config.toml
num_hidden_layers = 9
rope_theta = 10000.0
rope_fraction = 1.0
qk_norm = false
beta2 = 0.99
weight_decay = 0.08
schedule = "wsd"
batch_tokens = [16384, 32768, 49152]
Each number is 128 + 24 x the weight over its row's rms, rounded and kept within 0 to 255. Layers, rows and columns count from 0. Numbers have three digits each. The size before them is the row's rms in percent of the matrix's.

# up: layer 4 MLP up, 256x96, rms 0.193, rows 85-170, columns 48-95
# down: layer 4 MLP down (transposed), 256x96, rms 0.181, rows 85-170, columns 48-95
# gate: layer 4 MLP gate, 256x96, rms 0.199, rows 86-170, columns 48-95
up85 101:121107115178176124137120102118111113130113114114156111116137134139138142125191142126110182125162115096129106108068131121140120107125136143139118
down85 101:131108171136141088108156162154112101134151120129168099089085145103041162149135131119157090125105128090107112121168151129125142110124126126144116
gate86 104:134104130146114118092130184139087126174119084085150104112137146108112162162123112158118101104116133103166160138128109143112107133129137129188120
up86 119:115103114102127157113152121150154091148121122121132150135090125124170145114185098173119113108106149175105138117155134102099136117150119131149102
down86 101:151149163137095117129108153099151120114149155150116132138187099167101107114106132121144114157149118144137126090122130143114127135076159100109122
gate87 107:118112149128169111092166154123128097150133155133167144128121078099096091120153132135123105137101123142179125114090156133137135144131120121138066
up87 099:105127178118143127126153102127106072146113123157116131118103118136141133149120142102114196098130152142146101130138097160097123088140153091139098
down87 096:142126116153101112111068137138090118119129122092105130123115181141113116132129111155146093163136143133084145117156155097108138145130127132166143
gate88 097:167130109153138142127163117138127140124175144136162136129162156131114145115116168171104158068135113129087098168103124128120122118165183136086080
up88 100:136151132150115084121127112144108089151155118102113072122125123164157144124162114152151152130089118126141112111158139114129167157116101109132094
down88 088:147083142105112128138137129098126122118132144104116174112177133079100131132108113155137143088149160115106151161196126167096099103150129173083105
gate89 088:115131113118115143139114107130108052117122138125152112147139103115115079109179084121097147114109126138121094128146134142122164133093139132099133
up89 096:103105143100151128146147133098136167113140158119050110075091157163121127172120142119121101131165123132114134139130127142123134094105173172144121
down89 101:147150143173142090112123131125120162183117140146091134101154149119149159081164134123161134133110137084098121138138144104123089129164154130131135
gate90 097:148093127111107137075068105143134096147113137090147135114134136135090131114105126122132134145110147093112126097109097078109149161158124144161133
up90 098:099113145141104110125097134143065149167140125112161151140134075098140083085137137140155112152104114075124118114157182108109104127093139179112143
down90 099:111107167146178145143123107132128110085108127149129174124095162149167161203100114155132104109126124134132150138094126143137204130125108146112115
gate91 100:143134124170093111153113141099180082096141128099097108152127124146096151134113082139093120140164127118118156136181136102152101126146123132107151
up91 087:136134147131128143110125145116068113135163149150102137133128096113129067127139117091132117131082128132108119123147161094129117111073113108097120
down91 093:125119128106119127132129140150124123131106138168119139118119142098107149148086143160150132134127137125163094140096092142121119157126144074143043
gate92 105:154144128104138095140170152121159107126177137171104117109107108127086145133150119140052107108142135100144161095126114098131097096124116120149125
up92 097:101088146167161099152061145114152147167106137131086137133139167128104112148138122139128126120122130190138143100090120103114120109129114137159153
down92 096:138135167160098116114124132147087119112113102112115148111081113150118138135113064147101098176120118129104125121102099117128161147139132131113071
gate93 101:140100111113137124179146214108168140145097072083176138148146134139098141139109132137139134141142168073127149120107120089149094133094114124138111
up93 099:118132137159132113138111090170106108141106163165125130169105117122184125108112093110133127143092121170099203145107156114124167094128149123103123
down93 105:118108141124108115132147137149160149127153093118095138121131143137090143139147115143138148136107126067147118125109128128093126133158140173185130
gate94 094:150146123144169132103112127140155105062119055126124109147099105127097114148152136148102116119131151147126162132132112122122115130193138124129056
up94 086:161088126161150134125153118121098130064148111108168115137109160094110110139161160148147104122125083133129114120122090168109108100136151126141163
down94 090:142170108123119115119120100135139143116107128140136149142140164172137142097095089136117134143141172119146126156151180106100150150109157144122118
gate95 094:188156184167158126114148110110107105146153123147128104135132140133106156106138175110129118098111145113139122120171167163108068131114095163102140
up95 096:118123146148089147130094136183164096115097120105140111127100144149190140139114121113125055115139090156092138159116138129152112120143142098143158
down95 085:092116072131143115156151125080091097101088138197155118148141110097098132109089152125105146087145128129129124149138105167116148144144115168083170
gate96 106:119169115148102107101111172111143122129100155054109151106150115142138127136149158114155122181159129124117124182122076127146156113136171134114142
up96 109:148100120118098115126149109102097105119137137127126135120151140154109113116114143096052163154144156141133097168115135127122128124172138118113120
down96 103:119130128160129132146122116160136147132082108129155091137139108096095124107089137128185143172122119130117113167085122151098153142123138123156134
gate97 142:079150182170093130127153120091149118113162105165114131145118125131121154137084126130137161136140100166134129107131151143113121154124090139113116
up97 114:161138149097155102146125107160130110102156161152128147184118125126139140086131078112082183102113127143127135145146159113119145125141133126075122
down97 118:131092148123138113121083136132146178159099130139112121154165111112170117141152167167107128107156162075142132126124098128138119110125129128157182
gate98 107:106118124095113106140099161109126093120153104166117103113127111112092126159137153066125104129144169107148120102174163134170138133083115088142115
up98 095:129128112113126113093127111115135138146110091128149084104116105149123135095147156150134123118123157147122138171098150128136098127105140148109092
down98 102:154138127145103125130124136122108139124144130092143179201114118097143129129109127143119141092146129133128101122123109143121129113154107138164151
gate99 102:117105111114162102132130115135172143143098133069139120119106107159144141116133105135132093173167102118081131119137118087104117105101102110085116
up99 103:136108128100091150151127092116100106104156140136156117115118138131164136149151088101093084120111157112120105107135164087131131099139113140131065
down99 107:141139125176102111149146123127153125168161137148151109101153110129136136121128108134160133117169113138148114130137105162154108152093080132106186
gate100 099:091102149126156118145119141117158134148150129094153111120115160159144175161180143126137080105159140140076116104130120099106169114162127095113110
up100 088:093127158128091134140171131121148149138102175139073132106118088105161107107080132142153100130118105109149170157099155112072132127172099135130113
down100 097:125135146133159103077113117144085108122122102144145167097145114164134075137128110110080118149132137149127110111125128170139113105148117145138149
gate101 105:176152131074139127151157132144143146141141121161116133111133100143156114141162123113180160130162150153117154110144123135111130131116133140133064
up101 105:122130113098137163111077128114129120104115113161092150130091128115134141106086116123141129151137120148143133109110080119080116162124122090110176
down101 105:150075151145162089111178138129134114147157105146126148152162108159116093122128124134111115100098152102118145105156156083138083094133129163196069
gate102 112:133124136101130122125152154128086122119137130116136140110083154058174123098132148133117133167122131098128151117131076148127134166118109074165146
up102 133:129120118122124091111135139102136124141099130149157148207093117119164157097074143137159134135136126138148124119174110136087148111155083117160119
down102 105:127167143125110174117109115150098117149112102132122143118108109107175105126121135121116153090119153088138132122112091155110131179133148077139093
gate103 102:156145154173136149127100120127119124127138145152087136151129179140115112127158091154120105133117075123155147114149142137137143148181110094103124
up103 105:087096145106112087151141130137103144158087104077133129148123122132129139122131138115176087135135105122118119099169092167111126108122134120123157
down103 092:133135116115115150100106128133171142159128155165098189131141138103109088148121085115092155089118131080124178136120143135161101150151143096138115
gate104 098:154106131126085122110116171164112146083119134132142125100122178132123168138154097124094109114110163086148104100102164096122147133140099142162167
up104 097:127127164139057119118148139117136105122131107121151111135162117160109122154160120152124106148124120065099082090122147121138125186146128175127137
down104 096:116115126113162157110109133191116178116102173117135150121089161100155130133106097108105150125103151115152141196170135130105140121154087097110125
gate105 094:124140131164142151101125165109127163135139139143143163131133118120092141127185100183141120107151147149112104147097109108081127119103136082158131
up105 099:131128171145092133151134158141175102113127123129077126070161166110148099150122117108096131107122125087156102158131134121160100144155091118105144
down105 093:151168099128148115057131114122092172181141134082171112158149101110132141122119116119139123106149170155158120115137116114081103096131122124135111
gate106 100:191110120109131150091125175120138142129136100140148116154106111104115144140152121098137069102146113126146125101072128086153121171063117155129092
up106 102:140135101089119108123147143128144094127088138127109125106123169120135103146158125140148124118100155150152139166118113105140109080115135072157125
down106 090:113128199129114140122122124110119149111160110132125128147113104146098131107097098133133110140120121183115125113108148121106159115103121175136104
gate107 113:142122151095104103088142101088145136136113150152144092110149169176116114122128106112112131108163151169156121130143140139147108104172123104118091
up107 111:133137134082112136133149062126100142107154125133123122158130129087152115111145124129166165128140120140111106164073089136102177116123126125111162
down107 095:137173138177145101105128125129162123138132144119127103138170136159114117131151135107105103089156147099135141116152189170114071089072109112093167
gate108 093:131132179139172113082150167090149105147131131158126178191128143075140178145148082104089134175143104114152095114145109123127155128113143131148152
up108 084:127141135131151123146108105126063084125175124158139095155145145144152126172135165119098144119168142102142115132141116090124127115107122149146082
down108 093:111119118131123130086131139105142113138116113135124166176118149101133136150173094099117096162147159159139094108101079146143161103124148081146135
gate109 088:117155104099160111145108153138112142081090130101137107114128148108143141129139122123105120110140167111129105136138096094147116197110105136181108
up109 098:178145122128108164134143131124130165126159083112137135135152152133099173124126111116138129153108087126114141147108112137123111186119153136135115
down109 090:089133101101150111107145133125127108095101139106132126107118118126139093138142132122173113132138093154147138099148167160105138047107114133127182
gate110 101:117122136126090125121149108169154112151088115146144100127118133166121113119126138111098109119156133151182138104104113144119094101159176150134133
up110 110:130121143161152103133113119163149147116174124151113148143102128136162171086100125114108129156072132139122133115114157112155154116118098119069166
down110 114:142157173142122152118113091164148175120159136135119123107111073169120096133112126137135096106110135131096117133105111152146124140116122145069068
gate111 105:151139134126143156103148122098145135127178139114132125150112107142103093139114105168138109149162133153107140137146159087145070092139126155147118
up111 105:092107110120179129083121083164102134100106118113145124105166138128145123191155120135128111123153121121087110116078145069103094121125128101121123
down111 097:105133181136139103108106120134120154155157131119117149152137112156126130115165148128102140140141128134150164142132080180106115124185163153069135
gate112 103:148189127119136147146112137170131072109118153072158117117143148127113140161120187128141168128125148184129098134089125157127121132091109099134120
up112 097:132134148153178097171102168108118141097122137123132154138146133106150099153169126139145137135107126124112115155120077128143102111143123133167119
down112 107:132113132141081165147173151115090118140114128144095104125126149136114136159113156122135083136122093138153127185134107202163108130117104129104094
gate113 101:119146135124139156117074144146057113124145131167136132136143113107110101134076118166114137110100100120116135127139138202117116147100156105085119
up113 100:136137160140122111147155120153134123125144103149119107111134176131131164134155134115165152169144113153155140112134133141167104162173094165125107
down113 102:129071105085117095169154164121126117107132163134149139108129118138119136138166165090149145123144145097120123142133104131100111098111104127136158
gate114 099:118134155093151157100139147108131131129167151127095132118182100187140140095124110142100169106139154085099114133138137132147139156128112123148111
up114 091:086091150123115149117122092187113112115110112141146113131119125179132101109096131167132117110128144168123110102139112131111177127136092142103145
down114 099:187180132139112144114101181152137162145110134090099130106128100150133136101099144127106191128078164118111111145109124137157121122100111126076144
gate115 104:125146158133092126098102125083128152183115143120130132159122122134082129114135135136162140100085130091125089125131113128143176107133115143168132
up115 097:139098111141125114180134137061120153120130178114146118110123129125089151120137135163109088158153148120121131141108091144132119077142137140147118
down115 093:092128134132139159122129084167104122149101079141122146171088132131159094138108124100137167087116063137136103147100082139122187139171158109138123
gate116 101:161155154136144125131141145090112107112131186143160137135131171135118166111127137152120108087107114146151172183132127120092123171150119093109113
up116 096:137142134120124159122099109117122127106182114116116157143143165077168117109154083090129141092171111146144153149125113131111120108135089106117100
down116 101:148135131144144033140176094143112152115120153161155111097155131144154144153152144150113142150122105125127130158110100106117104135146158120130127
gate117 104:180114164127122141088126127121162145129140128091148144152106130145097126140082121136140163132144141101142097114152130177148146104138147126118101
up117 095:129138116161101127162088100088115111138110148097158152134150128087135129151100127150094141096119121125137158125148106144166074127137129090084155
down117 088:108100116092148137140105104104114113130114106162118151128072114117123166118145161130162126126122107134097117156124137087082168165195122097172090
gate118 091:164123121146136114136107153135151118135135163150131134132084162155172136135120104129101140119078145155120142140133139136112087098127141142087140
up118 113:130128109133131159118135129134136100079149130100092112133154190129086132175101126112098107140166102140144091119138163132170118114118112153105123
down118 115:189146108139065130147106126141157124122124118128114135124098114161097165110142122074095136155104097095169099118126135089110124173109091111132105
gate119 107:157160139142149141131124114115130143143114082175145127137125142112108133118133125117160132081128125158158102127110146103123155177129119134096157
up119 100:151117140131162142113096107144107085093126160133113128119168177127129112087092108155122136076122088120133103125107135147125156127185116128115128
down119 104:151171185113119130121119143114152095143128110123129105141190138130125104103130142097165126130114108143104123164125111130173130140096124154101131
gate120 093:165092127104183105137143112106110133103138083092091108127118134115107127131148142130130155113133137109126122153162148188130144139144142140139137
up120 102:093081123112136107108123117140106137135155163124095169126135132105113108131125121139115119130140141143120083101102134175102129143153128165143104
down120 104:100110129118079080118153148121185113130122159097171105092093130153106148121102117102133106119087152131137089143131093113142137111123099109064125
gate121 100:151162164166110136118110155164177145124192124132155146149108109124102140145084143134162143130122135082127090117110149128081168106115127171145122
up121 103:164142103127107125108147090109149128141116154079118106140128132125136131146163123110125122153120116152192172153146064103117097145092129119164109
down121 105:139134179144178102122118152138139139164158134156122139134151146138161114110161116139120125123107148133147071122145193104087133123115149090104126
gate122 101:093143105104138143108163143075105127089179122150133111138109139135081146114171118115135111115136145119122150122160175134147118150123148143078136
up122 098:119128179172165190110108141107101128153111132080129122130103137151125141113137148097152118141170109153160105156144154114114135132154134149099137
down122 097:140135071126127121121171138092122117086129132121129126152163144070133139148166130133090079111166104109127148091156143161100116151109106128102133
gate123 095:134122113110189121095182140103092076146100101129105165140151114144103082125139135155119113102132082144154135127105154146138114098137117130154129
up123 098:135082127116146117116070113106126176158157106115111104146137102135082113126165130119108103137132140163142107120151121152146097088121146143160154
down123 106:196150133140104152165150153151130111092117117145161138110106144141135123100094135177129127122096152123106143096141094150133128132114131099128126
gate124 091:079144140107115130110170096124120155104137108117126115170168121133140088143125100087147093132130180092114155130091102094102145113133122125156115
up124 090:144142127157103144098122095150140078106146169097175093124136099162133125130109113116112125117153120119120117125135170149135160177133106125140112
down124 098:142163136113146094162098126110142117136079118146096145143160163127139112121138122143151089106150135115113166102127155111165109089128123160133158
gate125 100:153138177164112145128150128119125131163131147137113158116116124121100129117122115115180158138099117108175124133106105120082099148176125109167169
up125 098:156103096101131062124140146148139126128141135166124145116126134129136141177127129142169144140143120167148100080128149135128186153133150130114164
down125 093:165177145164080151110121104130136129151093129085134138133115118119143150115115134099134129101129160090131143113138100179120138122133136123104141
gate126 115:100128139111131047124108164106133099154096121136111126116146120114123111118122161139092158151149118136158149110126146094146172138111118119107128
up126 109:107131137181151119144115135126115066119181122147117091150148118144137157097185131174101145102146117112125159118108121109148104162115109166113102
down126 109:131128177133093106100118160116128141150154120125072131132123119148110085124156106114122119114067149113117148153132122085111117140139096120148115
gate127 087:096169152096152164127153138151104109137135155149153116090154142135134129154100078129147183109162145123152133098127130126087089146057146114135145
up127 099:111141136142144108105105109129132130113215115182102117111174136140144116084136089111138153122156115106139152166116097128151152106118128158132199
down127 100:132106113127108145134147148135117096164068133076139137145077108126112141180117172148137102106108137156079107109140138148119135143132155106152047
gate128 101:170108101060151089100078131138107141096122117132080151138132138107122116128132089130156115146148114131142158189144116138103133147125141138138112
up128 093:113118124144115139139128139090126121160126091145122101151136158135143073136132133126124143101110152118122118126152140148121159085120178118123081
down128 098:108116142154113134100157114122164134192161141141118081120141087131117185126135174120091155126123100124141100084093095101119120154114096114119094
gate129 106:097108146153163089150118137104111138125129108123169108116140112174131114154105104141133167137129145106157151124124150144135099087178130128142117
up129 096:096137137154127133106082125141107128128170096106133139136151100103157085134144142141109115180093129113094151091130116128131169162134140124147130
down129 102:134179125089167139098110128136162150114143143124117132125124155106097118144139095092102123106139140157158131146152140127139122142140133140161120
gate130 096:091106170138164118133085130126132133143137101172134112138127163122141131113139101101091104144158121086111080153123119152130154126157134119153121
up130 103:143162116131176106125111136133131089134159115138137149185154133123163120126148129116142136138126115173165121105132174133158153113133084133125117
down130 106:110085125102070069120168151122125133126131180120095125113100120101075134164106154113109160123125119130090126130119104133109121168169169073135128
gate131 103:121122164127111092141126144100120142116123118137145131125147147075099096140108135122122091129130117130133099111103061158144129147140093165157116
up131 101:121146138140113158090097125125133127142170081102090137115123143117143132100134120152126131139124097134117100096170170140121152161103118120095142
down131 113:126063099140114139165163151139117147119100143181135155121147099126116124147132156163095105151146137123112074128128114116141145123128122126079151
gate132 107:129122107120144140066147127088118170121142147123127126192137131115110124141115134163166124126134126077137136166162141140123118135145152105092114
up132 101:167133126102129114127152098156124214142138104109137099126193118092110096096135115134130133088142136096143112126117142159146164116162166117136157
down132 085:134116205143110102145116138115128142108118121130092136137138109122116139135172133128104125144100131201145157108141154113131090131129122129146073
gate133 088:140133116139150153136111129141122059141145139139103141158140148098130117181088087110132103096128142105127099129085142156125175133095125139076150
up133 100:147141120125138126123136142082126082124165120142106111077104140118133119140148143128084149145151119141126129137160100131141157187096116124148161
down133 099:084139154116148151139157133169149162092136129149126125165137137115130143150144154147122146133096136105130124129119173112126109075176161139126084
gate134 107:134140134142116134090097133126119062089093125136125179109143133167146132115120105120153116116102146153125103141160183130130171147136164135138135
up134 116:132136115141151108091116122158118150143128120138078123068139137172110113093183114171166082108097134156121099157110146113150123137152140143139150
down134 125:141169123122128091134077106128130141155135130131102145126130164137180118158168116140146128122154157115156112127139168142164125123147129137122148
gate135 098:116116146171082131115116134086169129114108139136135143091112147116111137149137129124175172126118141102109140138102119135184107130089188140136106
up135 103:092128141139133102121178125119126129148159108107165152100128107116117109106160123089134100147118154086134137174082128148110140105149120112116144
down135 100:173145096105112163103114131133161173130080166126112107169130127134134146145106164164103164122110137119125134127154127142148131146112155124101104
gate136 099:101135183120073138105104136151139115117129157156162154107171119158132092113151139109141178127097108138129135105108138141109124127129086155105117
up136 095:164155104111116120128149129087133142119141111127125094124124124135107161091115175120130085106142127126147133131111168127139118127116120113105148
down136 093:091129153113140141132134133125147099158120137131157156115139118081100147117134121151151128123115114109147109146134144127150110118066104162152076
gate137 098:144148140110109138106084127123145158107125122091114154136118065123157131122125109155136118097176121133118105161126157104103089153141145110126115
up137 092:116128140108147130158103150117108137152165108135130128153155105137156135127170132147139111082153138136134153106117109160127141143128088111132148
down137 097:123155139155082144107132141111145140115137133099095156113093103125128118128095171092101122131124099123122131129138158063127092126132165133154115
gate138 113:087117124114112135145160134123157122094131115164132107135176133126124128181130114098103103134163140146112128116176155149128148121106170141121172
up138 106:076127145173161151131121105135117104124115140112161115108102150095155108077150116126105132118114115127127132134151125093106140141177158111116130
down138 095:168089102090128166133128136140105137055144126119167144140112077096143097147117120130139160128090138123091084160130085172138128095147163166112156
gate139 102:166127102102178135087097186154166180117112125106155153115132146133117093132144128126145135148126131071129129090115123145117141074112094147182087
up139 111:174125093115152138151122113137101092114124092130136095098137130138177138165123131141107147110163128166147197091174118091166136111133122126138182
down139 106:124098103120155146115093139089094100115091121105127125114139127124133095146165108096113112122180118129135124141102128149141158108138087198142159
gate140 098:153077121133144116100171132128101106099109124099133142087150136099107086108130124165114124153086119152127047147141103110142099154145165134105150
up140 094:141141115116142150101077136152092097106121065147102125107115151143100137130082110155136117138126166127141147135111135142104109106100155155124163
down140 103:152140155107108099108137088161172165166139128098120168203111113197159144148121152121125133122126126124106154087151109140156144152128139106144107
gate141 097:159096137161167128141128178087132140154095085118110121121112130153097134147118147118106093115115159100103114141189116094131152168159164123160126
up141 106:173108115123160134139128132192121143145097101149148140152100148110130124151129111152194145152127099182142097101101118134113137131157126111127137
down141 118:126147091128127166139117106145143191099141158147122111139166116119107122101120119161158150137191107108172137130134134135120105101133125104096171
gate142 102:136112107112124135132118133160117115130101125080130118138123104128117080115115142127165152122124133095105093109128070136119132111133126120172172
up142 093:129130140131099169123109169156123156129115089139113107126050141117147148145165135153152170116144130118104139146105128106124127122118174124191149
down142 092:161128110097126157158110112105126113111105134130163142150166110129127137138119116118119121103156108123128128112131144156125169152154117184090115
gate143 098:138163190110095106152159142124125115154108149130110158127151132115131157152147125103150122112136149122130127087149157129136097084126112116115128
up143 102:139167140142122110157119135088103157156142110097175087110125148141119155082148112162137097166149131111132153146102132106129138140106128173155132
down143 107:084104111099149090099144130171116111107127151143078135129132089126143121163118135110080131108126107121132116154149123146113081118159118115095073
gate144 107:163145160158146165158131137127137147138163132128135148101154140149083130094144173136118108130125130117098116128123119118176067157157107146113124
up144 103:127082139130131136173129113092150103135124157157122168124168121141118124139080151155152115101150149156122173162147119107161115113143117087102101
down144 107:118132101098168140100137086094116129103123142115122101098141142101161168148124150132096168127119113113135098100148162116129118119068106141109086
gate145 094:141089130130170163169143132109163082127129105129110109170118129139082139124114138147103115109123164134156114105106102120147160191138117123124112
up145 091:100103133133110120107104127157114154076145096178133123120101117118119114123143115151142140176149150136122135137121102198144119119127094093128091
down145 102:128125127113194166169123101113119100128137144104134090153110158132110156123132153139152106126108137128130108153107138059147160163104105150106123
gate146 099:137114123103107131141115140113178150126188120133147139164189085129133108101165087127136115124126147136137129148100105097111090129147143127183095
up146 099:098110113082178107132137129123126140108134143127145104138129148160100131170111106160106095125137111108133121095057096102140147094158148201115123
down146 097:112138113135092128178108077109138117137153118145178119127143087067167162128141153090126143125159113115125157133173168150102140136121136137130118
gate147 104:145113122134167162108154190122125106155162107133083188064165132154121097148141140137157098156096141122123113133154171094139107140124149094165147
up147 111:151126116178101140088143128106157144117109152140166123123116157125168178097111145114130182106122109139151127094118126079099149101160147156128159
down147 091:114123167132142083134133134165128139141178144100106130130125108140080094131117099139123040138077170115081132139135154153117100121126121099118098
gate148 093:115115136087149114117119128079123151100154128152143105132129165085114136133127133127127198107118150137134119106146148112114141101131129100120163
up148 099:125133190132109134121136065111082127120124130152133128136127114126138169119096099131160104102108145115132142164147153183133140106138128107111087
down148 089:127130089153153167121129192139176101126129107115118166125138149120137098129148166168102141137175135104173111104122102141161099138117128150155175
gate149 090:146157133117126118130162132136130128187092170136126196108164123182097165080157133138128141154122154121127106142149127148159178149115139137106151
up149 093:126158147106134138141152140123157125081155152095137078126127112057109125126140153129125118096115129151167154129082187120136157115118127128068149
down149 095:089088083143129138127109098140158139116159092140145123136140126065136132185142094124149141121125116162120170091150110131106097105162135121158133
gate150 104:113134170113160086075091110172090138156112114149103163123099158131144116147118146104138138156136093133105111128142131106110152122148109116140119
up150 092:097099165136145149108103100139141143142154114163136161101151121088114128143105112134092149138114143090118135145157151118148157121171188108109138
down150 090:143134094151080143181131139100125118119113109117127132123148119137127186124165141152155154121139118139120117103113116144128126149091093159115106
gate151 101:124145106144168141104096171098159157105156105157136097127137128141119111118174121135134135164124109130077153145151108129150112128116099146113116
up151 110:095126143065104098135138115109136103104142126112156064074137094127104094094105151105134117139136140095124123144141132130138148161154114107136125
down151 115:107116100087124145097118126175134136063136085131160085112147150171102140139144174110131141136139121130112155163147124159152123097145107111090116
gate152 104:129163134112121115119148119075083054172183138124149121105146124117114134099136106140137181128106107147152128093114129166130109127130153125122111
up152 109:108163142137113110112156142142139103136136146102137130122151133161126106139112107120167116126147058143133078117143142119138134149130088160098154
down152 108:118137124144142155160147105105148106119166123158134114105124126094109122109119138117155137125074113164123139107150136126137099135101105153117079
gate153 092:116081130083122095131084173126149149089152129113132137119085140139112107075115097138096105135144163139089118122160141100131124147156146117093082
up153 095:130141134142141118124092139126136149116136107123157144141107159114090120109123130088091130121099146152140180088141098129130150117142132137149125
down153 084:113159123124070106135155124110097123127112113162114170152073098110155134161106155148153146115154136117110056176132143106134157134136128158139119
gate154 095:146132128129140144134125153165132147175138120118138129135130122142116098177113112089076118110124186134107109122128130148102138135149119138149141
up154 081:142142120114112121103106138107116086166171118155179119136124149105121198095159141176123137128153140093111107131126139155148176100143148141149128
down154 093:140134131119133126141121130178141176156116132111134103140138099172127104166096114076096101131111145190132130118149137114091128134105137106141095
gate155 106:157122188110115147131125139080107121130137143121128164131130155149126121122187109145136115137099125132118151105123143099125095088139116067152094
up155 101:100129114091088108133162095152111125096135114148126080121170091121164109132141134092112143120164132084158125133107138121115116103118126118093163
down155 077:156141145135132125104110134114118140181127169100150139155131163136150132131166113145128108131120096156105137131142146150116111100155102099112149
gate156 100:154145159137097152173126132121139142113170137096169186109115115125097126100159154114173138120097135090116155102128127122165122143134154117189119
up156 095:101124082109112115160103061176121131113132117107169157139151139138072137150159132105156152152166147102133150121080134131124118123189146123181153
down156 097:131119171068128132116123158132159168085154116105128124110121145092160150131096102126110107096061141117115111149129135110068137144126174105102072
gate157 105:107098149120101121139152128133132132111168121167110167138107115133098144149124098140111130117154109081111140125127126097159119149107127131114116
up157 098:151147148162138124133119176140142107100161105112143139143070168145126114140148151144121114089075122116062106130153117107128133134107161149123101
down157 112:078149130097131098137148116111103127144127112102113143152138103131178121120099153134094147121161133155187137099100083199095118109115162083118139
gate158 104:148150162135091118169093145141148131100092129159100116128122107111138123137099136147126130104131052138137142119139111108117115114094143121066130
up158 102:149089172103122106116129128148166144103139122099129145163160063135125129132125118136128123145148156093133165126148130156149130129130177117114133
down158 109:131154136097118114146145130160096100088104151110085115110080157119107130096119162096134122088093103138145116095106134118118173146140109100122141
gate159 089:099108091106131114153098138154121188081158111133135099153132111127083139204133151107136120138133139096134155132092147137143130126105133117113156
up159 093:091109136143150098117112126118148131090117111171058149137101168117116126131118125189138124157080150088091150140149135134080138126116104165114101
down159 098:148115094139141113173094131139138104106153133139135124103155054127145123154099123104113124101137206131140118111150110160175161162099136133122106
gate160 095:085100111126158144096144132097124139205137123127098120091143168145158133127138092112122135088149115124133119129130073091133113125081195082109147
up160 097:111161106129105104174120143139103092101116111088123134128141090148146154166088161112107133142145152119113116101105109164181128192134116076124136
down160 097:126117109147139168109172141116137131137144131134137093141127177116115121130126086127152116130107119093107124147164132118105096079110145169148112
gate161 095:136099131131099097101139134101132144110098164119165120136112129135155099130085162122126132149113142098071138169126107121107145097149146115129138
up161 093:149142101161124163109116156129125135134140137074120104136142133101138135179161093137122134141142146142113137115114111139154120108089152155125141
down161 107:138117078138117105125141130111124170114115137098085155123154118133096123111128133144143088137139161076128164138114132099152107130118112087141093
gate162 114:133111186118128127110138117144100152118139146163127137070123080109121122137123172124123125098117145110073133150120135103139169115113145124111096
up162 100:132153137133131131111123180147122146116102064159127139110149094173131133105145147131099124093158157111123147094121114147101132156110164108128127
down162 098:128109152158123125122111162114162127126166117093086127130122152130107102145119113148108124116129113168152121152131120140173089119139112151113080
gate163 092:096132126119164138129117118156156095097095097145114135144154127137124123149131088107124081132163136171158139129134167100114148134160075112126181
up163 086:148141103119135124146095091130176121192118109154156135114123128106165093094115129141085167128158138138125058114112074138138092115141113115160114
down163 099:104108121129128133134146181114130099138160142105113141139157144137124142126165136127155146118128156132169150125113123120164118110184138099126111
gate164 106:113134105149160085114074095111103157134098130082104136163198125157108114143116110121178118121121124130101139139103146135153137143127108147126125
up164 106:112123126080151153106108126153106143117109157105165119147127140127142150125129092143158126112109133141083128129084130132146176107119103097127124
down164 106:133095157137124126122117127100128101168156094140158192114117165122101092124158172137114107091133135134168142128152082094131096104122129121138114
gate165 113:123152104151167122125142109154118118146117129115148156157120099067118141140145124170133145160136156148153134098162087150118140123111132103167168
up165 102:123128133097147146184154141144158116126134090155153129108118114102141112121122123128151104144131127155143134154122158119100143132092117076122076
down165 104:093105146106132142118123132161118148137137129141106115110116108143121124116142133160146126130160128128095138145118164130131082124128141135135057
gate166 107:088171162128096103141142164124156121149117128138119127134104141121125135126133105124161156154173085135160127122118103143137122111135087126099119
up166 110:112149126108129110100141118096115149128143147103157146117111145101133135122119089141101115131151113126123137166146084121141130130147105156169122
down166 113:087133174125148155096137131102149143138138140113092154174146161170168139133126112134112113121157083128143133126119185135117115100121102120132115
gate167 094:150086136105112162100097136134153139128128172119115134156139119137099099130125194174169161111066107129129112102122172094132148114114126119148103
up167 100:129066117162098146154174155091120136098115136098087119106116116122109134150075114087085115135147130090141131113159122139131115099115163148086118
down167 088:124165126134166101145096129141165111123176091166113123153145124112093104075139129139130151086111117122116142158098130151166125131114119112131160
gate168 103:110133109131137127127113176140152139122143143127140168134131120115095103146127106116088100137153123169108136158165135106134120091166137085133087
up168 089:111104095132128124126114105150113102151155148147139142144189120107105133089120131170112160115141137123154144167127099132119122129096107158152193
down168 086:130152127141150109111100137156147143110096128099130149128073143100117125163115111106152131107137155148145130067123125116096143088145135120114112
gate169 102:072086153110162134148068094104118168132160112172143144138135121161093137112152141119114148122118141142129108126133126101172098095163112120166132
up169 099:120110153118137097141110141102130122133163080120114159159095144125131158137169155122138150164108137108143153131152125136172148070115129134176125
down169 095:148148130152097128126156125171143087124113127109129126112137123113153103181101127131134093125136142132132114129118123124089132200094104139100125
gate170 104:144107140086132175077119107133106119135130129091132175159132180135167110126165135158115117091131072143128123145126124162133145135144122163099139
up170 097:146150109129152139141127102130172143159125186149090159093104095131154087186129115120110074144134130145086108144158102116105132133126081161129109
down170 105:145127113092113156126168132136127118091120132128127111110148154115074165095133104130155141144133101137123084157106112123140151144164149135094134